Weights of a small GPT-style language model, trained from scratch on English Wikipedia: 6 heads of 64, normalized queries and keys.
Each number is 50 + 10 x the weight over its row's rms, rounded and kept within 0 to 99. Layers, rows and columns count from 0. The size before them is the row's rms in percent of the matrix's.

# layer 6 MLP up, 1536x384, rms 0.114, rows 431-445, columns 288-383
097:61 51 54 74 46 41 43 57 49 47 57 35 63 51 38 43 45 50 45 42 53 56 64 66 33 65 50 58 59 41 59 43 40 44 33 53 39 60 61 45 67 36 67 49 62 52 40 41 48 35 69 61 40 69 44 61 57 36 61 60 62 46 40 55 40 54 48 53 59 59 82 76 57 51 41 50 53 60 66 49 52 56 46 67 50 57 56 45 46 41 55 60 57 64 40 56
097:58 51 51 60 38 48 14 47 41 81 38 77 46 59 36 50 47 55 42 60 74 42 58 51 46 59 57 39 59 47 60 51 48 50 68 65 42 56 51 50 36 42 72 61 51 37 49 52 54 53 51 41 53 57 49 56 57 41 56 40 68 47 41 49 46 55 54 49 62 31 48 52 59 66 51 37 63 40 36 52 51 44 47 40 52 62 31 51 52 58 63 35 52 40 58 67
094:43 65 53 47 32 34 40 60 51 56 70 42 72 57 42 62 43 27 58 65 51 47 47 45 57 33 41 60 40 49 57 50 33 47 57 54 43 36 57 53 57 50 40 64 59 44 53 60 48 51 55 53 48 74 42 38 38 35 37 63 56 57 42 55 71 49 62 51 55 47 52 43 45 55 37 50 46 49 49 58 54 68 45 57 67 73 48 56 47 67 57 33 31 52 55 32
099:51 56 71 51 59 50 35 42 22 52 35 43 49 47 53 57 44 50 62 54 49 66 61 51 65 42 54 35 44 58 51 42 35 39 50 53 49 38 50 37 61 42 43 47 57 63 47 42 39 55 59 72 43 66 56 55 41 38 42 39 54 55 54 38 64 66 63 52 53 60 66 51 45 65 50 64 41 59 61 40 54 59 58 48 32 52 60 55 62 52 59 53 62 68 51 43
094:51 35 48 55 41 65 57 49 44 60 42 38 55 60 56 35 49 65 50 61 54 38 55 54 41 64 45 44 46 56 72 51 58 67 36 43 45 63 55 50 38 61 65 54 27 34 53 56 38 45 56 51 63 49 48 47 59 38 45 56 56 50 56 50 48 49 41 65 56 70 63 49 40 36 62 52 31 36 60 60 32 57 74 35 53 47 41 75 49 66 59 54 51 59 60 54
100:53 51 49 43 57 55 73 54 43 70 53 50 50 46 58 55 67 64 55 52 56 48 61 28 40 43 51 49 49 37 50 51 51 90 61 50 54 45 60 69 46 58 53 51 31 55 45 63 50 41 53 52 55 37 29 69 54 37 49 59 67 33 39 50 46 33 46 44 56 39 56 49 40 53 59 52 71 45 68 35 47 47 36 61 46 48 50 44 48 35 67 59 62 57 48 61
089:62 68 55 53 61 67 34 60 47 72 49 40 56 44 52 56 66 62 73 62 38 54 69 55 65 53 40 42 35 55 58 49 48 47 46 24 51 53 52 57 46 37 50 41 52 48 34 56 46 43 54 52 46 28 50 42 55 43 59 44 61 53 34 64 66 66 37 35 47 50 55 55 35 57 50 57 46 55 40 46 61 49 45 55 68 39 58 59 34 62 49 45 51 50 41 54
100:64 60 56 44 56 43 51 51 49 64 53 53 62 54 54 45 48 39 57 22 46 68 57 43 52 45 54 53 74 38 55 53 41 45 48 33 39 46 50 42 51 36 65 51 58 54 50 31 68 45 52 33 53 48 54 56 60 43 41 72 47 33 48 56 69 56 62 48 56 50 49 52 53 56 43 47 59 33 44 54 45 48 41 56 46 39 63 64 52 59 56 54 53 65 62 35
109:43 61 39 69 49 48 62 42 64 36 21 69 51 40 37 49 54 51 53 52 44 50 42 50 54 46 35 53 57 46 51 44 54 50 50 50 43 48 51 46 62 41 56 59 52 44 59 61 45 50 60 41 43 45 68 56 45 37 69 57 54 60 64 54 38 50 48 45 61 66 55 46 56 58 63 58 27 65 22 67 49 58 48 36 44 41 45 42 56 37 30 48 55 50 50 46
109:69 48 50 66 40 57 54 43 29 52 60 54 40 46 42 51 50 50 73 63 47 48 58 55 38 54 33 57 61 38 39 40 46 23 48 44 55 45 53 67 49 59 33 64 43 39 45 76 50 51 56 49 55 61 46 45 46 51 47 51 32 50 62 57 50 46 31 60 45 42 62 56 63 54 49 52 51 61 51 67 57 44 47 60 51 55 51 58 64 44 53 47 47 49 51 57
099:48 28 45 56 42 53 33 39 62 45 53 32 51 52 51 41 66 60 49 34 53 52 50 38 51 32 72 56 50 42 40 39 45 59 61 43 31 49 47 61 56 47 61 45 38 61 67 60 40 48 49 34 45 72 54 73 64 56 59 54 43 51 43 37 65 48 59 47 53 46 38 57 38 52 59 46 68 46 50 43 51 34 56 73 51 25 65 41 60 44 51 42 41 53 47 68
092:49 47 29 47 61 53 49 63 42 41 46 45 40 48 47 50 42 41 67 61 48 45 42 38 40 37 46 62 58 48 40 56 30 42 47 64 54 38 49 37 58 71 59 36 59 38 53 50 57 62 54 52 49 49 42 65 38 66 44 58 42 58 46 47 45 28 63 33 49 39 61 54 49 52 55 38 53 41 59 70 61 38 34 51 40 59 45 49 55 37 46 51 43 66 44 87
096:38 46 49 45 39 52 37 51 53 50 48 45 41 60 51 54 28 39 37 49 49 50 61 53 56 50 38 28 42 50 59 49 51 54 58 34 41 55 52 49 69 51 41 67 37 53 41 67 48 51 53 58 71 54 54 63 55 55 58 45 53 56 39 60 45 43 51 64 51 43 66 23 46 36 53 39 40 50 43 51 33 40 45 33 39 44 59 67 60 53 55 56 49 24 42 39
092:35 49 53 49 46 52 62 51 41 56 64 53 53 42 40 46 47 44 44 54 43 55 43 47 48 34 54 38 54 54 54 38 47 48 45 54 45 36 42 46 62 43 55 37 54 33 51 40 48 51 65 59 47 45 36 35 57 48 44 47 55 59 62 39 62 55 41 37 62 36 53 44 58 38 57 48 58 49 50 42 49 40 58 55 46 39 60 64 57 47 34 54 44 45 61 46
105:39 33 56 35 51 41 40 43 40 60 38 55 51 40 44 57 37 56 50 67 49 64 57 68 49 47 59 36 37 37 40 50 61 65 63 56 49 38 64 41 66 61 44 61 48 43 49 50 42 49 51 31 68 54 44 54 44 54 45 35 49 46 48 40 49 38 58 45 61 27 65 47 40 59 38 45 45 51 70 52 70 45 57 45 45 52 38 46 58 45 41 43 58 52 41 45